python train.py --vocab_size=2048 --norm="rmsnorm" --norm_eps=1e-05 --rope_base=10000.0 --init_std_down=0.00971 --lr_head=0.00671 --grad_clip=1.0 --warmup_steps=334 --schedule="wsd" --decay_fraction=0.884 --steps=11747
Each number is 50 + 10 x the weight over its row's rms, rounded and kept within 0 to 99. Layers, rows and columns count from 0. The size before them is the row's rms in percent of the matrix's.

# layer 6 MLP up, 768x384, rms 0.0606, rows 342-360, columns 128-255
098:75 32 35 54 43 60 49 53 42 47 28 42 44 60 35 32 53 59 69 53 48 32 47 52 58 47 35 57 54 48 40 61 54 42 41 46 56 33 53 74 43 45 52 40 34 47 61 60 56 55 40 37 48 49 39 44 45 57 53 54 39 52 57 41 57 50 61 65 51 57 62 22 41 65 38 40 43 49 67 46 45 50 47 48 50 50 28 36 51 48 55 66 41 66 31 49 50 46 51 45 37 58 54 54 47 55 50 53 58 54 45 50 58 59 50 52 37 55 30 57 60 46 54 56 38 52 50 49
098:43 40 41 52 52 50 45 62 58 59 41 43 34 49 60 53 38 52 28 43 41 56 52 33 52 50 43 55 53 40 54 40 50 63 33 45 29 41 58 43 64 46 50 38 50 52 43 71 49 46 50 59 52 46 58 48 52 35 58 44 70 33 52 51 42 59 51 51 38 72 57 38 56 48 55 38 71 44 40 40 69 47 58 42 43 54 60 52 48 67 35 63 48 48 42 50 52 48 41 56 54 61 40 38 39 56 45 61 48 49 41 58 51 26 44 52 36 60 56 56 47 55 62 38 50 34 42 41
097:35 51 56 51 51 58 63 42 39 63 53 43 64 58 41 35 58 49 51 51 46 50 55 45 61 39 36 46 67 40 49 51 46 50 55 46 40 60 65 61 47 60 50 43 75 56 65 64 55 72 51 52 44 41 55 59 50 40 53 40 25 60 34 64 40 48 62 29 30 44 48 49 64 42 48 53 52 52 76 42 66 54 64 43 67 55 51 38 45 54 43 52 44 43 58 50 54 39 34 33 36 64 32 38 47 61 59 56 52 50 50 41 58 76 51 67 38 67 45 40 44 38 52 57 53 62 58 41
105:43 36 53 56 42 38 50 41 56 41 60 55 53 42 50 44 38 56 36 53 51 41 55 54 42 38 54 43 39 46 42 36 56 55 57 53 39 61 59 53 69 55 41 61 34 61 65 56 36 55 33 65 47 59 48 48 60 58 53 45 34 39 45 58 66 50 53 54 36 65 51 31 38 54 52 70 55 37 45 58 44 50 55 47 47 42 57 49 58 46 43 44 48 45 42 54 54 48 53 46 51 71 49 58 41 23 53 60 48 61 51 45 60 63 35 41 70 65 57 52 60 55 59 50 44 68 54 50
096:50 35 43 30 41 56 57 45 32 59 47 38 50 60 70 36 50 64 74 46 64 49 65 56 40 62 64 61 43 55 49 49 51 72 49 51 47 55 52 63 61 61 45 50 41 47 43 50 28 53 46 46 64 53 32 59 48 48 51 34 66 55 52 61 47 35 47 63 46 50 59 47 48 59 58 67 50 39 51 45 52 61 60 50 55 41 37 45 42 51 42 39 68 41 50 40 56 38 48 47 63 59 41 51 71 32 49 39 55 61 49 66 49 53 40 50 81 48 48 69 30 44 74 52 56 62 50 42
099:70 37 60 51 46 48 37 42 56 61 46 73 35 39 68 50 59 62 42 33 44 62 46 58 56 56 39 47 43 30 50 53 40 54 27 45 49 54 53 52 56 62 59 64 59 45 46 60 56 46 21 42 41 47 36 41 63 47 67 51 64 49 53 60 57 52 51 46 51 44 34 51 46 46 45 39 41 31 47 46 47 48 43 38 68 45 54 63 29 37 43 40 41 49 68 57 43 67 28 43 47 50 45 58 32 71 60 65 42 76 51 50 67 30 37 36 50 35 44 55 53 45 60 47 45 61 46 64
101:60 49 42 58 31 31 43 44 52 39 57 71 64 61 44 56 49 35 34 52 53 44 64 70 50 41 42 61 50 62 47 39 55 44 53 46 45 36 54 57 50 39 55 39 47 45 51 51 64 43 30 38 58 59 44 58 59 48 56 59 48 54 43 65 53 46 55 44 57 64 47 31 52 54 40 54 49 63 50 40 39 49 51 40 59 65 35 51 37 67 55 41 52 66 44 57 68 59 54 57 49 41 47 46 50 40 51 66 63 42 50 51 52 51 52 55 42 49 50 70 55 53 50 49 39 49 48 46
096:54 26 44 62 38 51 50 41 35 58 42 53 44 37 34 45 46 57 56 41 35 59 41 53 49 34 46 44 47 59 54 57 53 47 48 38 53 65 55 54 33 47 32 48 60 52 50 55 42 51 50 45 58 50 52 63 37 73 63 39 59 51 64 54 57 51 61 18 57 40 35 42 64 53 49 58 64 67 44 48 57 54 61 58 45 53 61 46 50 33 60 50 60 37 45 47 46 59 58 56 76 53 55 46 53 66 55 47 53 58 25 61 33 55 38 45 58 52 49 32 42 55 69 45 54 49 65 60
097:80 43 60 57 41 35 51 48 51 38 30 24 39 46 46 43 58 35 53 43 64 67 63 51 46 50 50 37 50 65 47 50 55 38 46 50 37 50 59 45 44 52 35 26 60 25 61 44 40 38 46 58 63 45 69 56 35 43 37 52 47 60 46 56 51 76 50 37 52 36 59 35 56 52 57 59 54 60 34 34 55 55 43 57 51 63 36 50 46 56 39 44 57 56 37 46 60 32 48 67 43 33 53 41 45 45 57 34 53 62 53 44 41 76 53 42 54 58 32 53 48 62 49 60 44 60 50 53
099:49 70 50 50 59 54 52 42 51 58 43 60 41 43 40 42 45 53 42 50 53 46 55 58 49 63 43 62 37 54 43 41 49 56 43 45 30 47 37 59 65 59 51 56 27 56 51 46 48 54 47 53 52 63 68 47 54 42 46 72 52 54 54 48 53 41 46 47 54 58 62 42 64 47 64 55 46 57 62 42 46 28 49 51 52 36 48 40 58 48 45 43 72 31 27 65 37 36 26 48 54 49 47 53 45 64 51 20 74 48 61 68 51 52 43 52 38 63 41 57 50 70 52 63 62 55 54 33
100:52 38 48 57 52 55 58 50 51 48 41 49 56 66 50 54 59 51 73 39 49 67 55 61 37 48 56 56 40 53 48 42 59 45 45 56 62 50 39 58 57 48 52 48 54 29 46 58 42 55 63 62 65 48 48 20 48 48 53 65 46 55 45 53 51 37 31 65 38 56 55 52 40 50 46 45 55 44 35 43 46 65 70 31 53 47 64 53 57 71 62 63 67 35 43 45 52 63 42 65 60 61 36 64 51 47 43 31 64 54 50 44 40 44 51 53 50 17 23 31 49 54 61 36 46 50 43 58
104:53 35 61 49 42 54 49 32 49 69 59 46 52 38 64 44 41 39 33 61 42 52 43 49 41 31 46 46 44 71 59 58 54 49 48 62 39 67 51 51 63 51 42 54 57 56 59 34 49 69 44 47 49 56 52 39 52 57 42 50 52 81 43 36 34 55 45 50 54 67 35 40 70 64 61 35 41 59 49 49 50 47 52 60 48 48 46 46 67 50 45 47 37 44 46 42 46 35 52 54 39 42 36 41 43 56 64 46 53 64 41 58 63 59 44 50 59 37 38 61 53 45 69 52 44 57 41 49
101:44 45 48 36 49 34 40 57 34 55 51 55 59 77 38 55 53 41 55 44 60 45 50 55 47 41 45 48 53 46 46 50 46 50 44 53 52 63 47 47 61 39 59 53 21 45 62 33 69 52 55 41 47 45 53 81 57 55 41 50 48 34 62 53 45 54 37 45 68 50 57 69 53 26 41 45 51 51 48 56 47 38 48 61 46 35 70 58 57 55 67 55 45 38 41 48 64 55 39 49 57 38 54 57 56 52 56 32 56 49 53 57 68 51 42 27 48 69 49 49 65 65 67 53 39 52 45 63
092:42 45 66 59 52 48 45 55 55 54 37 32 47 40 70 43 43 51 47 42 58 57 48 52 52 40 54 62 47 46 70 50 50 53 49 68 46 39 55 61 42 73 42 30 64 50 59 43 49 58 41 45 40 44 37 38 47 37 58 49 53 33 53 32 47 48 49 55 34 56 53 45 60 52 50 55 50 49 69 69 58 51 54 51 52 34 38 51 53 36 35 46 29 47 53 66 64 37 35 55 45 58 43 51 56 42 45 57 56 29 54 56 62 47 61 54 40 46 45 54 48 49 37 68 35 56 38 58
106:34 65 44 39 42 56 59 49 43 54 40 55 47 52 56 58 23 50 37 54 37 69 70 50 52 39 41 48 44 66 44 55 61 36 38 47 63 26 66 66 29 38 67 47 53 45 46 42 42 46 46 51 61 50 52 39 48 66 54 64 42 43 39 46 48 52 50 52 45 40 52 40 42 55 44 49 55 64 47 44 40 59 48 61 41 43 45 40 41 46 76 65 57 61 45 48 58 56 40 53 40 40 46 46 59 36 40 51 43 48 42 42 28 62 56 56 27 47 44 62 49 68 61 34 56 46 31 43
098:51 53 51 48 48 55 54 47 48 49 55 52 47 42 51 53 56 40 48 47 39 53 47 57 38 50 64 40 38 64 39 33 64 44 36 38 41 51 56 63 40 45 43 55 56 55 57 51 42 42 43 50 63 58 58 53 65 39 57 39 46 50 44 63 41 56 64 68 51 38 57 45 61 46 56 61 45 43 51 46 76 38 60 52 50 55 64 49 62 51 42 58 63 56 31 60 42 51 49 60 38 48 34 44 62 57 48 64 46 59 29 41 53 33 73 40 39 45 54 40 60 55 68 53 41 41 24 70
098:62 68 60 50 49 39 38 39 43 45 45 41 25 51 46 59 43 48 72 27 52 43 45 44 36 76 47 56 65 34 54 57 34 37 43 40 55 50 54 57 49 53 31 62 53 48 43 45 51 62 34 49 62 41 29 62 46 40 47 62 46 47 49 48 45 49 46 55 55 46 46 61 42 47 13 43 54 53 57 55 64 43 25 50 47 36 45 43 42 41 40 26 53 56 60 53 43 41 45 42 52 61 51 56 61 43 58 52 45 56 51 43 52 37 42 56 60 45 33 45 57 52 54 58 63 41 50 50
101:56 54 59 87 43 44 44 45 49 57 44 49 61 38 38 45 51 39 53 55 39 53 44 50 51 49 54 37 48 49 49 35 50 39 31 64 51 39 26 69 73 45 58 61 35 35 36 52 55 30 43 52 68 42 48 59 57 43 49 69 40 48 40 38 57 64 62 67 56 45 44 40 53 39 46 36 51 53 48 48 43 51 32 59 30 43 43 42 50 46 35 56 33 42 64 38 54 44 39 43 43 59 58 38 42 40 57 51 74 46 42 36 51 40 39 61 66 38 59 55 58 58 52 57 42 46 51 36
108:47 65 65 33 59 65 39 53 54 61 49 50 37 54 62 58 43 51 50 66 47 61 55 52 54 50 32 63 59 59 56 45 69 40 56 65 65 56 44 51 40 57 68 49 50 55 41 49 53 64 45 40 50 63 44 51 78 58 56 53 50 37 55 34 45 59 46 41 70 70 23 43 35 49 38 63 50 32 55 50 41 58 41 60 60 47 61 39 33 38 38 52 56 46 36 52 48 47 50 67 38 50 51 39 50 55 57 74 57 77 44 35 49 42 65 63 57 43 65 74 31 39 23 31 44 65 47 60
# layer 6 MLP down (transposed), 768x384, rms 0.0511, rows 342-359, columns 128-255
099:25 24 37 51 66 43 58 30 60 42 38 47 48 45 41 48 45 56 51 52 55 59 49 43 30 42 61 33 55 51 39 36 52 46 64 62 45 59 71 60 60 48 53 54 54 41 43 41 54 39 49 32 48 52 57 51 51 67 64 60 49 51 62 63 50 44 54 60 53 49 43 57 52 70 49 52 48 49 50 47 47 50 33 52 50 58 49 44 37 47 57 44 58 44 45 79 42 54 67 46 32 42 42 50 61 46 35 53 63 45 70 41 56 49 34 39 25 47 26 71 57 52 68 48 34 60 60 42
097:35 42 49 50 67 56 41 51 36 40 42 46 32 58 53 53 61 67 57 48 40 53 41 44 47 44 60 65 51 56 50 55 65 49 55 56 56 38 52 45 60 45 38 48 46 50 49 54 54 65 66 33 47 49 46 50 59 50 48 47 60 40 35 48 47 50 57 54 74 47 43 39 66 48 67 30 55 60 40 47 55 47 53 54 57 54 36 51 59 53 57 59 44 41 64 25 53 57 49 37 53 40 60 44 39 41 57 47 50 60 36 53 60 48 37 45 59 44 45 46 51 59 49 39 47 49 62 44
099:48 58 43 51 47 53 46 44 42 39 35 33 58 37 46 50 51 50 51 47 53 43 54 63 37 49 42 48 41 62 49 60 43 58 47 50 57 46 72 50 46 77 57 63 54 36 66 47 55 40 41 65 52 51 43 38 65 56 60 41 43 46 44 62 40 48 40 44 33 48 62 41 39 43 48 73 34 33 53 44 35 75 45 51 61 60 62 59 36 62 67 63 58 47 56 72 68 47 51 49 52 39 54 52 46 57 53 51 58 39 63 53 60 55 39 53 64 53 59 41 47 53 59 48 49 52 60 52
104:48 37 47 53 38 45 67 38 58 61 33 44 43 48 45 51 39 45 54 45 50 34 38 58 56 67 49 33 57 50 22 37 26 53 53 49 60 49 41 51 63 46 58 49 43 58 48 42 45 33 63 54 50 58 41 47 62 49 27 46 47 63 54 54 27 53 70 38 51 69 52 49 55 49 51 45 71 41 56 58 55 43 46 65 53 45 75 44 48 45 51 47 51 56 57 60 23 42 47 38 29 55 55 62 35 41 48 62 47 50 46 43 41 40 59 50 44 38 40 47 56 70 45 54 60 49 48 40
097:63 47 31 63 41 39 48 51 46 48 42 45 50 53 59 60 31 49 53 53 67 58 65 53 56 53 33 32 53 56 41 53 40 58 42 59 55 47 57 31 43 46 51 57 58 48 50 66 41 67 45 61 37 65 45 50 70 61 51 38 51 48 68 43 60 67 48 66 52 41 50 40 40 56 35 39 65 59 61 49 37 53 47 54 46 35 33 60 55 55 46 42 49 61 57 75 35 51 38 31 25 38 55 55 54 43 38 63 50 43 42 33 60 48 42 39 35 50 37 42 47 58 54 41 48 54 57 50
101:51 60 44 54 48 46 63 40 55 56 50 49 66 28 50 58 51 55 51 64 45 44 57 41 52 56 49 51 31 48 49 39 46 69 55 42 30 43 52 43 65 34 80 47 60 34 48 43 40 56 41 42 47 43 42 32 52 61 61 39 50 33 48 45 42 64 38 42 38 65 62 56 53 40 62 42 49 39 65 42 33 53 51 60 47 41 63 48 46 49 56 51 54 52 56 33 38 56 41 65 58 48 35 70 41 43 39 56 63 58 66 46 67 55 64 35 46 55 60 57 53 36 55 49 51 34 34 51
104:32 40 51 23 52 54 53 60 46 46 54 44 49 59 25 44 47 33 59 63 52 41 73 42 44 41 60 49 49 58 49 45 36 64 42 49 49 66 53 10 49 26 47 48 50 42 42 38 30 47 56 50 50 52 28 55 55 52 47 56 62 51 45 36 60 60 42 58 53 66 34 41 58 60 41 61 57 50 44 72 45 51 41 43 59 35 44 73 43 45 38 48 57 32 46 28 51 52 54 32 50 42 57 57 52 65 73 34 54 42 60 74 57 66 43 45 63 36 49 47 47 41 61 50 46 53 56 57
096:51 31 57 42 53 48 61 52 47 44 43 64 29 48 48 45 44 42 42 49 48 48 31 61 45 54 45 42 58 59 55 38 47 56 52 48 68 42 55 55 44 18 48 54 40 57 43 58 53 54 52 56 51 56 46 50 35 55 44 62 24 48 58 47 45 35 62 52 31 47 38 65 66 38 78 35 61 60 65 45 38 61 45 52 70 39 50 59 53 33 48 31 51 58 57 63 46 57 57 55 62 47 45 58 43 59 39 49 47 67 56 35 39 43 57 31 60 54 48 36 50 60 61 60 54 59 28 60
097:44 50 49 58 45 32 50 48 54 69 48 50 68 44 57 57 58 53 64 67 55 43 61 65 54 44 40 43 47 47 47 62 55 47 72 42 42 43 41 48 58 51 67 53 55 48 56 49 64 43 62 37 62 33 59 39 72 45 50 44 65 45 56 72 48 47 63 54 28 44 38 51 48 36 60 36 46 52 59 44 49 20 47 53 43 54 56 52 53 40 52 66 58 51 48 52 29 38 46 43 54 58 40 42 33 52 58 50 56 44 68 63 52 49 60 47 44 52 70 51 51 31 49 36 57 51 22 47
101:52 62 42 51 48 41 46 46 56 52 49 43 46 38 55 64 59 47 54 52 52 51 48 70 61 55 31 32 52 69 54 29 42 44 36 48 45 47 47 84 70 47 41 56 51 62 51 28 59 27 67 42 74 40 48 57 45 46 33 41 52 72 56 40 51 58 42 54 49 51 31 42 54 36 64 41 45 59 54 55 60 25 30 45 55 54 71 53 44 50 42 59 55 59 56 59 63 34 53 60 57 61 51 31 46 55 49 36 65 50 53 53 46 58 50 66 47 40 55 62 53 62 56 53 57 49 49 52
101:46 45 50 46 70 51 50 39 43 36 45 65 54 52 50 39 51 60 74 36 53 64 38 46 41 52 50 66 54 63 53 57 42 48 57 62 39 48 50 56 49 47 36 74 43 57 51 52 42 47 49 74 45 56 33 54 76 46 48 45 59 58 46 52 40 44 61 52 55 49 55 39 58 48 29 55 53 50 48 60 66 60 48 60 71 49 44 61 57 55 37 57 41 43 54 29 49 36 44 47 57 63 50 51 69 53 44 45 61 49 57 47 36 50 45 44 55 40 54 50 28 43 58 58 35 51 47 61
104:22 40 44 54 46 62 39 42 52 42 43 58 44 60 35 45 44 47 54 72 55 52 46 57 44 29 51 46 38 46 53 46 66 53 54 40 62 51 67 45 46 45 52 63 50 49 58 52 48 49 43 44 43 47 51 73 45 33 42 55 70 54 55 41 32 50 59 33 44 58 66 38 44 52 59 39 60 62 74 71 43 49 63 48 57 45 35 51 55 52 53 58 47 57 47 54 46 62 54 45 67 69 47 63 69 58 50 49 45 46 40 70 35 41 49 57 45 64 48 42 47 47 59 66 58 40 61 40
103:50 51 26 38 65 49 48 45 59 57 44 53 52 48 49 59 40 45 37 50 48 42 47 49 54 43 53 53 66 55 38 37 31 52 70 35 44 56 46 36 39 45 46 59 49 56 50 49 43 66 51 49 42 25 41 53 68 41 34 53 57 68 54 42 59 43 54 44 23 42 26 62 48 54 54 58 59 36 40 43 46 42 65 64 52 58 49 47 52 55 48 31 50 65 41 74 44 38 64 54 41 62 58 56 42 40 61 49 53 54 55 38 60 56 49 58 53 55 66 43 55 57 54 45 40 38 46 49
092:38 53 43 51 62 54 53 60 45 60 72 41 51 38 63 57 46 45 40 55 57 65 47 50 52 40 50 56 64 42 65 50 42 62 36 58 49 55 53 98 46 59 56 57 58 63 42 50 47 32 39 35 48 57 54 55 62 50 53 43 62 73 42 40 48 44 48 42 48 45 45 48 53 36 42 45 49 44 51 45 55 64 46 48 45 44 45 47 58 54 47 57 50 37 47 00 40 35 55 36 50 39 62 42 50 45 39 49 60 51 57 36 45 55 30 49 69 61 59 57 48 57 55 49 75 44 42 55
105:60 41 56 63 34 54 44 62 34 49 64 48 60 40 36 65 40 52 43 50 54 53 50 51 27 40 65 16 58 52 42 57 51 50 51 49 50 48 51 34 50 49 60 61 63 31 62 34 42 47 49 47 62 54 52 41 50 39 65 67 52 49 54 45 34 49 44 54 44 74 44 51 54 40 39 60 59 37 31 50 53 48 33 60 41 58 53 56 39 47 46 47 67 51 64 62 56 70 48 28 56 60 46 46 46 41 61 56 45 45 52 41 39 65 53 30 46 62 56 53 44 45 60 45 36 59 55 40
099:31 42 57 63 48 46 41 68 58 60 38 41 52 43 54 38 66 57 55 55 51 44 50 67 48 48 46 31 49 42 53 42 43 56 46 61 58 63 58 49 48 49 50 55 56 58 53 28 42 42 46 45 68 23 51 49 53 53 35 49 46 47 50 50 52 35 48 57 42 52 47 45 53 61 53 48 34 41 48 62 38 63 42 39 42 52 35 43 43 36 55 47 63 77 47 50 66 49 50 52 60 43 38 47 35 60 68 43 29 48 52 56 60 69 47 53 35 42 49 47 44 45 27 45 55 50 59 50
099:62 56 59 59 42 56 50 56 31 51 48 36 49 47 39 50 57 52 41 43 41 57 54 40 51 56 41 53 45 44 52 30 53 31 56 45 43 55 30 41 45 60 38 62 34 58 45 67 61 48 59 37 60 28 48 70 45 40 41 58 46 67 41 51 51 61 48 64 55 75 54 58 61 64 38 65 46 44 50 53 53 65 70 59 48 35 51 61 51 50 47 53 29 35 57 41 56 46 36 54 44 61 53 69 60 45 40 54 46 63 36 61 35 41 55 39 43 51 37 45 52 61 47 59 46 67 54 66
100:50 53 52 38 53 56 42 41 67 62 26 47 46 39 42 47 32 63 52 22 48 48 73 51 31 43 48 53 45 35 41 50 63 34 60 53 47 74 64 65 59 60 46 59 48 61 54 54 49 31 54 43 51 51 54 48 60 50 54 57 47 51 46 58 46 60 43 54 41 49 45 51 48 43 72 55 62 75 41 45 46 56 54 53 35 50 55 56 54 48 45 30 41 54 56 68 59 54 38 43 59 48 38 54 67 59 61 39 51 43 38 42 38 47 58 27 43 51 51 51 46 59 48 59 58 37 48 48
# layer 6 MLP gate, 768x384, rms 0.0587, rows 343-360, columns 128-255
101:44 29 54 44 36 59 50 41 50 50 58 51 60 42 53 47 59 43 59 59 51 75 40 36 41 59 65 47 55 62 40 53 41 62 64 42 63 46 57 45 59 44 58 72 51 52 43 49 49 61 38 57 67 58 75 45 51 59 50 53 51 56 50 61 44 42 65 46 61 33 47 46 55 47 38 46 44 49 44 31 50 38 53 60 68 54 48 51 56 37 36 52 50 33 57 38 35 45 35 49 55 50 49 50 60 39 56 49 40 50 65 53 42 70 25 56 44 60 58 58 48 37 49 41 61 71 45 43
097:48 63 46 58 52 54 66 62 40 40 47 60 53 58 62 50 50 66 54 29 80 58 45 45 53 57 67 45 37 47 56 43 42 40 48 52 49 32 63 54 53 45 40 59 32 59 39 72 37 49 44 35 49 42 38 62 53 44 36 57 52 38 40 62 37 34 41 53 61 42 50 46 69 45 62 49 54 66 35 55 52 51 64 63 53 51 40 35 65 66 62 57 64 47 49 43 60 42 42 49 33 61 41 60 54 32 52 47 41 52 44 27 29 64 40 31 43 45 39 61 59 36 47 51 37 30 36 54
109:51 53 40 55 53 39 44 51 41 40 30 69 60 51 48 62 52 61 39 54 47 55 55 51 47 39 48 54 54 63 48 52 45 51 45 49 50 45 34 40 30 57 58 50 68 58 62 68 55 46 54 52 61 40 43 53 52 49 48 33 39 48 66 64 47 55 57 54 58 41 44 54 43 36 58 45 64 46 51 41 67 57 45 50 44 60 40 63 58 41 47 42 60 54 52 31 39 44 54 71 54 53 41 49 55 57 54 44 56 51 62 49 52 47 47 52 39 33 27 39 37 55 56 33 42 38 54 50
101:62 60 52 49 51 39 51 54 20 46 44 49 68 66 47 42 73 63 55 59 55 50 47 35 52 54 61 46 68 49 47 52 41 64 32 45 61 61 43 63 49 55 64 49 44 58 69 55 50 74 59 42 56 52 32 68 42 63 68 49 38 59 59 52 51 59 40 41 53 38 55 58 57 38 44 44 27 30 58 60 48 45 39 50 59 62 52 34 56 64 64 39 54 36 45 40 51 51 64 48 56 48 60 42 61 43 61 49 51 63 48 61 70 51 40 44 56 58 40 53 54 65 52 43 38 53 44 66
101:47 52 68 42 48 31 45 40 59 46 48 60 56 50 52 52 38 36 36 59 62 65 49 48 56 55 46 44 50 44 60 68 47 34 74 59 65 48 46 43 56 52 54 72 46 42 54 58 48 32 48 47 63 33 55 64 55 42 56 60 55 52 69 56 73 45 57 36 58 34 47 52 52 58 56 39 43 37 61 54 50 63 43 63 48 47 37 41 77 57 45 49 38 46 56 42 50 58 58 41 61 41 48 51 29 53 65 53 39 54 42 44 59 64 74 66 57 55 57 51 56 53 47 48 44 55 53 51
104:53 45 44 20 39 52 56 53 32 28 41 40 35 58 38 54 44 43 48 40 50 46 68 58 53 73 43 48 63 54 59 58 66 59 57 52 39 46 51 64 53 50 46 56 45 64 67 50 45 57 53 53 50 44 34 54 49 57 58 59 47 44 64 39 60 41 51 59 38 29 58 59 50 51 52 51 38 51 40 40 49 57 54 40 45 59 70 57 58 41 51 53 69 52 36 35 57 56 48 58 33 39 49 46 67 69 49 40 59 40 44 69 59 60 57 60 38 52 41 69 34 56 52 51 53 55 64 48
097:45 54 42 31 31 51 29 59 40 41 57 36 58 53 37 55 24 57 49 50 41 52 64 59 47 51 65 50 48 43 50 36 53 57 45 49 39 54 41 44 57 64 61 45 52 48 41 56 47 55 44 62 33 55 52 48 59 38 50 55 44 47 44 56 49 40 58 50 45 47 52 49 49 53 48 59 36 46 48 31 66 35 49 63 48 64 50 46 42 24 46 68 49 45 53 44 56 56 59 36 49 51 54 52 55 33 57 55 37 53 43 53 54 40 52 64 50 28 49 52 42 45 69 55 45 42 66 34
096:39 55 42 50 57 61 31 51 48 43 47 57 38 47 42 57 43 41 45 44 44 67 52 66 50 64 69 66 40 51 53 67 45 48 65 33 58 65 58 41 44 56 50 59 38 60 67 58 54 54 47 45 47 56 62 46 63 50 64 44 67 42 44 50 74 50 48 46 69 47 56 49 63 53 37 56 52 34 53 68 36 50 62 48 38 54 76 64 51 52 45 48 55 55 62 41 54 57 73 53 56 47 63 45 34 58 30 52 32 47 55 36 44 69 47 61 45 39 52 53 67 54 54 53 67 39 36 42
098:43 47 58 56 51 55 44 55 24 46 51 40 37 60 62 57 55 36 44 44 50 49 56 66 43 60 56 52 38 52 37 58 47 47 42 54 49 45 60 56 43 50 51 39 59 58 70 56 55 57 50 62 43 51 66 46 38 47 45 40 40 41 47 53 40 44 46 39 24 36 56 47 68 48 54 54 57 58 61 52 40 49 47 57 32 56 56 42 54 32 49 47 43 55 43 35 47 52 54 63 40 51 38 39 45 50 48 67 45 51 54 40 40 59 40 49 49 60 48 47 69 47 68 53 43 50 38 47
105:56 41 42 56 43 50 31 41 46 43 50 55 51 54 51 39 41 54 40 51 33 39 38 70 48 55 43 57 63 51 48 44 22 52 68 49 55 24 36 47 35 58 55 45 60 50 53 55 59 42 54 57 45 55 44 53 33 56 38 50 51 60 47 55 68 28 56 44 47 41 55 46 44 58 37 52 39 49 38 36 45 42 40 51 41 46 37 54 48 46 52 64 30 49 52 39 45 35 44 53 41 75 45 56 47 51 50 46 41 45 64 43 47 56 53 49 47 41 41 44 42 79 69 26 58 42 56 39
104:46 64 47 43 43 55 59 35 68 55 57 49 41 53 44 76 53 65 55 56 52 46 46 50 37 37 69 48 45 57 54 47 53 48 51 51 77 45 38 54 55 52 53 48 45 38 77 55 56 43 53 65 50 54 47 55 58 71 46 66 56 44 51 27 54 40 42 52 49 48 36 39 46 48 49 71 62 36 44 59 54 55 43 58 37 44 32 45 54 47 51 63 46 50 61 41 63 45 38 47 60 50 45 45 53 56 45 31 55 49 46 59 51 72 50 62 51 63 38 45 31 34 49 66 51 50 36 53
101:53 51 58 58 58 35 64 39 49 52 72 50 63 51 48 40 56 60 53 49 54 45 40 66 47 58 46 38 58 40 55 50 40 57 63 60 44 38 41 60 30 44 56 49 63 39 54 63 33 48 52 44 57 38 55 49 55 56 74 50 41 38 63 52 52 53 49 51 50 76 47 39 50 53 66 65 54 49 25 35 60 34 67 53 48 48 42 37 57 38 61 42 40 49 50 44 51 47 50 57 50 59 44 31 69 41 31 53 44 38 49 52 53 56 44 54 59 57 55 53 53 53 40 72 55 51 43 36
092:53 47 58 57 57 62 47 54 38 47 28 36 41 66 49 49 56 63 69 44 45 52 51 36 45 52 28 53 53 50 28 58 43 50 37 41 36 42 47 33 51 52 44 47 46 71 49 36 57 50 38 71 55 51 48 54 47 67 59 39 48 39 47 41 58 52 64 48 54 61 82 43 56 55 58 50 55 48 46 41 42 50 63 58 34 64 55 32 65 73 60 54 39 49 40 44 52 45 51 48 32 50 47 58 63 53 58 52 45 63 41 53 43 54 55 52 43 34 51 35 50 50 66 52 40 35 43 28
101:57 38 37 52 51 51 67 50 40 58 55 42 54 31 55 41 42 45 40 56 45 53 55 59 41 69 33 45 46 44 42 48 49 40 31 43 45 65 46 37 44 43 52 63 52 59 57 48 49 42 37 48 40 69 53 62 66 45 43 57 45 46 58 55 57 46 48 48 35 51 50 42 61 45 51 67 42 53 55 62 41 53 62 54 64 48 47 39 54 45 51 48 60 63 68 30 65 49 60 30 49 45 53 35 50 41 53 57 46 70 49 61 44 42 42 51 36 31 67 56 47 68 54 49 39 36 45 28
102:57 43 51 51 61 38 55 31 47 54 44 50 43 40 59 32 67 47 51 64 59 70 54 51 70 29 69 68 47 51 32 39 37 54 43 37 61 37 39 52 57 51 41 63 62 46 65 61 43 47 50 58 59 44 46 41 35 53 34 40 63 56 41 44 58 55 68 40 45 50 43 45 55 58 31 45 57 40 28 45 39 65 53 33 53 36 43 37 37 39 34 43 47 61 45 35 52 53 48 56 50 60 49 50 51 70 52 44 44 48 58 65 54 41 25 33 62 60 49 49 49 48 52 45 43 53 44 50
096:53 61 47 57 42 35 52 36 59 41 49 32 42 44 60 44 46 46 65 51 37 53 58 44 57 42 51 67 65 58 50 46 52 57 64 45 44 40 30 62 52 61 55 44 57 37 39 42 40 54 65 53 50 43 55 39 57 45 19 40 29 47 70 47 40 45 49 39 52 46 45 52 57 63 50 54 46 55 47 42 55 48 49 44 56 62 39 52 49 71 51 31 59 61 51 48 35 35 57 70 42 50 73 32 68 71 42 43 47 39 48 60 49 56 64 45 54 60 70 52 45 45 50 41 52 33 41 29
100:52 28 38 43 59 37 45 46 38 49 62 41 67 34 50 64 60 38 40 64 40 66 62 63 47 39 50 56 50 66 61 57 43 41 53 52 53 37 33 50 51 55 54 53 43 65 35 51 57 51 71 53 25 39 54 48 40 63 55 60 43 51 47 56 54 46 35 44 47 49 44 58 70 30 56 55 44 72 61 58 46 56 54 61 52 55 55 50 69 45 58 59 60 51 48 39 60 61 46 40 54 55 55 53 57 57 56 68 42 26 43 66 43 31 41 45 40 63 49 43 43 38 48 28 28 41 55 40
097:46 63 72 55 30 49 52 46 46 52 56 56 48 31 42 65 43 51 71 47 46 43 49 54 52 44 63 60 48 43 39 57 46 41 58 51 30 45 60 46 63 35 38 47 44 25 43 33 67 49 62 58 58 37 55 49 26 49 53 58 34 35 41 74 45 52 60 59 66 37 51 36 42 48 55 38 45 57 57 26 48 47 30 52 56 60 44 63 64 48 46 58 76 42 58 37 51 44 40 50 49 46 40 73 54 36 41 53 60 33 25 63 48 56 42 56 39 60 41 43 45 58 66 38 65 32 37 27